python train.py --num_hidden_layers=14 --hidden_size=128 --num_attention_heads=2 --num_key_value_heads=2 --head_dim=64 --intermediate_size=512 --vocab_size=8192 --hidden_act="swiglu" --norm="rmsnorm" --norm_place="pre" --norm_eps=1e-06 --positions="rope" --rope_theta=10000.0 --rope_fraction=1.0 --qk_norm=false --attn_scale=0.125 --bias="none" --tie_word_embeddings=false --parallel_block=false --extras=["capped logits"] --init="orth" --init_std_qkv=0.0442 --init_std_o=0.00837 --init_std_up=0.0442 --init_std_down=0.00418 --optimizer="muon_variant" --learning_rate=0.015 --lr_mult_down=2.0 --beta1=0.93 --lr_head=0.00918 --warmup_steps=200 --schedule="wsd" --decay_fraction=1.0 --decay_shape="linear" --final_lr_fraction=0.0 --batch_tokens=32768 --max_seq_len=128 --doc_mask=true --train_tokens=153800000 --max_steps=4694 --dataset="wikipedia_en"
Each number is 500 + 50 x the weight over its row's rms, rounded and kept within 0 to 999. Layers, rows and columns count from 0. Numbers have three digits each. The size before them is the row's rms in percent of the matrix's.

# gate: layer 11 MLP gate, 512x128, rms 0.193, rows 167-222, columns 96-127
# up: layer 11 MLP up, 512x128, rms 0.201, rows 167-222, columns 96-127
# down: layer 11 MLP down (transposed), 512x128, rms 0.0934, rows 167-222, columns 96-127
gate167 093:536445632471434547527421551496468399596423476561530470555503582459433503518502486559608433470480
up167 096:463504537506552474533528518516467460478598510643472595520528425401512445390464515505487512451533
down167 098:554520608504536473490513489505586469630455482370566485554484486539488491499577517540482441543503
gate168 099:448492522457448423455445528533548467570489437488489603548492521505565510561518507490528536459525
up168 103:433478539435511577467456530558481495494484511523460509542380488422560565529507453526496420536488
down168 108:446441452486458536438495528507503520507434527485498500443465481503574499451450445465457508554572
gate169 106:522530504466510462487460533431606437430423498578499511464437475505413555554463501516435531456578
up169 104:568460571560440433476512546591461500545510480512470552552482556480524508417483492486530460506411
down169 097:454428495488382555524465541414408599480614511505418464483472523513430466402452498522506506404476
gate170 099:440447509488528471565520563493457535485470464447495469495535540558515554462460598450585553542511
up170 087:491509556444442535379438503468441499529364416452496543592595459438516526508485554508551504511524
down170 088:450481529504517473575604552463522521444507538510413492608498521489483481530560556568491481532520
gate171 112:436512525488420486482458500528474434500580474442480444498635535464478521443490434471478493461489
up171 104:424541511552453609467535547540474608504493497458558496434506536469482491483472456554449454503461
down171 096:512453479573511471537567527550487530572461427454497528429551511441537513505475519534509532594412
gate172 108:437486509540547493520493512456566499543596513529437625457579554469486499463587451477606521523520
up172 105:457526513453481499507524577433493489496530560515507553463616532474624419447539471474630495485517
down172 103:500434499392534637516517506501452475519550584536459442397468551477446559462511484504471488496409
gate173 092:515445487476500569513501606612620488481483524482527498425485460475507513492588520505458523496510
up173 097:517487517562490500472482498528572598446548454554418529476459489468543478534540467504486503465496
down173 099:481524455449524564470461484487476525522468561445581492505500503470486554439475525478505488447453
gate174 106:414522568531514435551469489526438459487455366410472552490419432523507575498526397493526513547482
up174 097:582497539542599544515515545476439532470469484490498452508537572542465435491490558490482504422575
down174 099:510547529516461468507424551424453430483507402496513518469425435574534502428513464540431458510444
gate175 096:483508465490470562557500539475496522370571478511457551410502468525505529509375518533510511507553
up175 104:526456500445562489470595526514609541529524500481452511423535449528495592491503529409494545487581
down175 101:525517499549466544442461546468513492515452526594605512520404513514440456518510460491462499506537
gate176 099:523534522529434481545426428511502476555490500486493475444473465518424516495511486553558492557487
up176 105:449404407505492432500516616470510600502544555504571435481446576522545593425523507482463464472531
down176 100:521475535531475510459536541533578429499399540548504484497436630457485510547582523454462440463578
gate177 110:452439454483496499532438513492510474421494589569569543479523493464556434412500563513576497515477
up177 101:532521507532492446461530505590563534579418543540479505455512536505500475585508508464462518545479
down177 102:628473429574543426565497526510472501442553441550561510493498518598520388552524538426547440555548
gate178 099:524503434492487437450548490489465487483510527545553528485586496372630576400504493465541564553504
up178 094:475465500455453478609526425494496529589526537504506564511515416508547462542588541484494523483574
down178 097:559477495555435535607510589542528604487504522520496562423521529453579497566566523498418457476531
gate179 102:455464565441549526494502503611466538469469455556394479541486531469483468448522561499549546520576
up179 096:453458582489460515512512390514522420526548533389528411469436505509403525512505510593599482454455
down179 103:488523448453547482563510468518496509441435485452588503553514532488509432490555492421583463582495
gate180 096:579492550584548474468511482520413460495496466538459559508507450476439507493538588517439479462489
up180 108:486530456494483517492550516504451495483498560550494629483602435551453542497401496490565477457521
down180 102:565430462433538506464537389576551472477446526535499522552567512590531551552540497556545500508476
gate181 099:504542498427432542521455515487522515575523457534563577521566520498438495455511488527437486596439
up181 096:533472516482528497390487474570428482510514466516577465552573569531580532480473592434495482497480
down181 099:486519502559474422567526489532552541538475506473347436439486416517403454549481478490413595522527
gate182 110:450486560440537478534410493493455400496467430464512520499479580477456539580608497617507478533517
up182 100:511474497543491471420514489578425559504505534467522521512527377546534493497448574520515529530508
down182 100:487486534643490420479469558497415472422460504443473504533528489543408560491517551556510537521505
gate183 101:457552488519455505446537475528607473536457497505520486537496505355464523541541434452592479440550
up183 103:504479411419537447520493413571486562531510489463451454439571453525491416520490538516417512529537
down183 106:456454563577487452468499518508454405477506486468460538466622602436480516526541513415447470474499
gate184 098:500425547439538507433441462526551502574468469382561504494533582490426524480544523501580488502504
up184 097:499541484553454476444472510536579487529501482431505477439478519514433586488486444569459559445457
down184 101:451493480432518514513551437483492541506492432562505398531583476574513441560484511551503532442408
gate185 097:561492439559530560448419533482510502543400501479421552426482527482488561517580551477475496477483
up185 106:474575417469509449537461530465493499607459542461436425543568495523489442556587561548558429479550
down185 101:527559450494403538562530518460607595509538536487505542555514510490443417490447561566507478471616
gate186 102:545592577545473562446494498522503576474468474525520429545483463526439515558526418473514456493512
up186 109:496546542423502542566532426530567436482553589476496404481487532477485532390563438522516545475450
down186 109:395526493503420506455437525479479385515493531604580429524519565507415472477543475534486518451470
gate187 095:502526594486545518502485529484487440490585507437482410525499498506496490441495462518468369566513
up187 097:609470521472480442546483439544561582536531505465432495436566433580557382503509414607493512516487
down187 099:549493455559614511638474445511402459493492551453413498557565471519430525470507502438533454519483
gate188 093:426504602487451547593412497526452491529502480391486563458402431501546459396459510427515472502544
up188 091:548418496468583455457549447483470540513509517597480582525516518441511545483544474488506499535503
down188 095:445604495462522537480558506483485543563507485491425521559525455534442608444463517538460477463506
gate189 106:535524555466539511488431461530520428476488522575539412552525558532497499494571505430538463456514
up189 110:423478554386455523457544564531566425584496516492507471442552533506404522519529524471435545596518
down189 106:471518522481475518435594546468597505468424462601476424436497528561523507569449549484476541515534
gate190 103:521495600427484515535508576482366506518469498394410542501518516558437598471548545535526446478464
up190 101:493515485497570499515517448375499538472445489472432523488409407628376549526579602554419489516525
down190 103:519533540579344516416410566476480504485469484505536500405571601454556487485483442498491550502564
gate191 106:492428571555424494513454572509541524439571447484498474454500556466563455422514512483536472580470
up191 101:442374560485454498422502598562462394493448592505423473538472495503553511446555523497552468465516
down191 102:581473409540481449448470494590537600454564530535464395482473456525574527486427450541446508445482
gate192 111:551497480516495537439485357534478568424584560450529568470447486511516541461578514400443515542587
up192 105:482528573450605497541594551498513425462481575411471480414503548388476535479537354452510463438483
down192 103:522559480602545547508502451601542577515517514479442431486464546525492475485448447426386445483478
gate193 117:479570481513543536557553571526478531501434520358462516446530494507547493554447570467458521568419
up193 109:485526438486481450514500547480421509476520482414499465422472507514518426552487555490428453519486
down193 097:586485497558527455589588563514497527469588511484521447594509486469496460571548522438484507497553
gate194 096:463454503513476459495427470477471488542522493437421452533476502511564653508509503483513572463462
up194 102:455501494515492513517522413464524466500522555409423432553459480529520585484587584556475544453485
down194 100:562472476491496504565505427631578558518491564534411552454531459590488528404529470502480539538443
gate195 102:430425550437455604503459561475385431468520500496421579496496507542494556535502568500543498610546
up195 093:578593385579437573583426531560485465476526475567480554505442537517525559445515503591538535457520
down195 093:433491528458607440461475544481476465435523512507442454512516619544540478447472512433489480460518
gate196 089:478449478507397413480564550490561493576480548504515550434476451507459444523395528419487478447466
up196 097:480473471426441598520517456545495548465416440558446537510510482435543545470516508532551592542542
down196 099:484421545502560470536400541545465560573507625539402466511470549461442531547496417523526464477518
gate197 105:436469524531537518494445477552483498464422559571458583453494456431530626494537515532505511501540
up197 102:457549507477419483532564470469544485432482543541488504516557504488600479512510527427485537560464
down197 101:556417437596439458513419515484516498477561470554504500441433526545411536500467545415438511493604
gate198 101:453478575382509511475592447531495578524446486485458585474505501521477496480542456403518486431536
up198 110:492558471561496508518469478477476507572507483467419511525488553447552483475435553588486431449499
down198 111:524453543434462483521464569449533528517403543534462542582450474538532503456567471482458462453443
gate199 103:566531500544511436530503533509419464537551475530522516540522548523482539495431424444526455513450
up199 099:576432487648473511490465493455453572501563499463531647516499570508471515516459426534491549458404
down199 104:465487493461507455521508452524432595521540488489437438467500558517527438541511452559364459470431
gate200 107:440565467484541551631512556440489481415469455468427503509516517438485507434396505464421555558589
up200 096:469549487490471489488540555448560421526590522457619548520464540598493517535584521506529514522519
down200 095:459525500488540452525606480565547472468531536427516486487493477436574440449409524528473510515521
gate201 097:517405512446509485485483424511541424542528412492526437431430451500474544579479465524476556537564
up201 102:523404515528570559510583556482472614372482539404494476556482482524515425483421570484483574499506
down201 099:551489475528517543487530511531525577477622471461483487502531510476492497483472402545539560474421
gate202 102:514525418462552502477558453640495480529484513461517539433387509511409479474463534566516458544487
up202 098:411387418534439487516460553496447493540515523532458523537491462439527512444491453462462576528486
down202 098:542478524464426523569473509544504463525442522452445419520515459550468482482535494547436521549507
gate203 091:532577493506390452449499513449569477474542467447587542531491547594464557585503481446426484521468
up203 102:491556500592418496562501585585418433472473435420554469522482560552507525521430461448509419510476
down203 104:461504499631544614514497532578576462495528510470552563565424453448511495542479483414520480493530
gate204 095:448544525508477495547493564501445530541573509409458475495504539609470490442517531523387455582566
up204 094:438514520521508468559401447431477489510525589525532508522541488485484489469510465523476533533495
down204 097:514452595530437598465538501432468572441550434555428422467552463481463464450437570458464495488409
gate205 106:482489487580590443555432528495556536559503545470555502555434518425471516500487495424468507524437
up205 104:465402425504501398513498550474537588501544502523560485633511589567558582507436538465486516483545
down205 097:485457475514511542465486557508469506474543503524384557435463512544574445489550448455526460546548
gate206 103:441506536568476487528509512512523472468420544459533597515479437569392514469443500533480501568513
up206 098:411529510566497514444473506528545537503484523540457487569488461516458513546539420505519436506454
down206 101:451442491503533558393453566456462384496563486568454494545596547514465480544530530425515421572499
gate207 095:536502620405539520566506543490532420493542466383487486572543513554432473440580503569518447501496
up207 102:476524491469539511482400509492439363550557431507388562555540540565439541450547483543618511507565
down207 098:461510554538538459451459477543498506529446478485475554421521495476544536522483528509475488579518
gate208 100:429490441476536369410417468484629513486483491445534551500539496493443508548491537527471479578515
up208 098:495425549507471342427484457491432509471504531499638518469525417430432539454490555447552535503483
down208 103:564475488554525516549532552480541511530535528501446566499509464479450500462496429401522463519510
gate209 091:536604501509522543451438448486476496502512512484477517435449496535434468525528514526469529541475
up209 089:547565532456471485571454563475508559512467491466536471458495496468502449555552402475444571557517
down209 099:504430535542531467465557517422461489506484463523575533535615543531468457455451630529538466455572
gate210 103:491543557463498534578538505569447468479544545441469398494545530516508404453498506498526455501506
up210 097:437435576524542478452442458518440487429636482469529490551502425488459506525485517461529576527538
down210 097:523448507539499568531580465442474553485461534428436509469433536541446485474466601494470471579528
gate211 101:526531542494494467467494592541426488445549448553501573557463533493498441521474436471472516496481
up211 102:490492546470528422599423552517515430570511479534545510478571460456421465445588483520506486541480
down211 088:463463463547506542559538434466490514503545542547449463530600429505519493521455450422525440502458
gate212 101:455398460538488484438458481393533487492499469516449533472556516494539494576454520493497554526452
up212 095:537449475592514502501485499598511441475470476468554533491377567503451536477503508442501521388578
down212 097:463549559522452451514472505567524443502437462542615454490377500506507525461435438488494492460491
gate213 102:510528389487484536488428480475377498414507556458556532557534475574498505517481459539474450543491
up213 095:452454496571457448480451467484524525478550533457585467461484576496504529403583441583521533515546
down213 095:461524525629525425514397535528525598464522434530474438523551582454517489524477581403500503518511
gate214 107:483583591581500538466430522495426416502489562350490406503503506524552612530482492512551490530478
up214 101:582531533580540509519454551482535453522447477505591490607494539473543535478464493589485555499505
down214 107:521442471507465465427556403555486467503494455556551503448500428550406460469534466568509477478512
gate215 101:503525575448579498562562533480460423445509525544483561500466494541523525477510590519506495543524
up215 108:506478482484466506514391429478552432513546476538604494484519440490564595531497567501496472479521
down215 107:534555478564490561514463485528459441478475540410561445443388489515437462550391468512485429588514
gate216 095:433411467459501416467393527659472558358418501566444416463534494537529440545486459458605433562468
up216 105:499453447484508556441522495486551428541451505533489579421522488429546400535513496447519499516497
down216 108:515472556517467500408493455403490462546405523417519551485463467505474541486503509463512470540479
gate217 104:594526595499483445519387441564528545506508495515517463480541529447453524472570599497469545563465
up217 113:518488508503480473504477561453510491503475433476476473596412537436464418526541521507489508452560
down217 108:413492458392520510436434564426564505483525511539406483528574514502501443569573525454511379487528
gate218 098:493510466495573543466407413496477512490547373516508526577538505554560581526512553483525546504441
up218 102:490467417509479571455440446494499549549430486512520412488472511497446454465410506481542545491441
down218 102:536476409577485468566582424528505472523468516475491501468556522570496536372497513478490566504444
gate219 095:505477460531480412475431465502555467486495470520478530468457575508569462481491493489497605529559
up219 098:484437507493488527549580440478550480527457417495474483485504508589520535514536491579549586489589
down219 096:500585503513457492603493544429439375419443531492497488506442597522428517497496528468469462564529
gate220 098:477497525516547579496516491415535478565492491524487600522494507544448636518468519394560474410516
up220 093:473466471519453458454430438459448543485473441500465544519486570375480500477697626443492509421503
down220 093:536506424535553431459594466488537477552440605548582517506414512497511576465523457525528463508547
gate221 091:562431472499485451522492554491492435425534518511565511465465514508550472500473480422474453617493
up221 093:434523568480447499564517527429427535420399474514420452484530575462564529500521497487521500461429
down221 097:496471514460366521573460506549586460594536609477476524500487416489411483501467488430433558527599
gate222 094:481492570521525459508427514514533445497559547436520439511517489529505532426466566577481434554584
up222 106:531545529462467506400578506474497510482531504557515433483565502562500521496496604521487559468512
down222 106:483444486469478500542561486540519505441415585497508382478427502475459501488469472476542506535515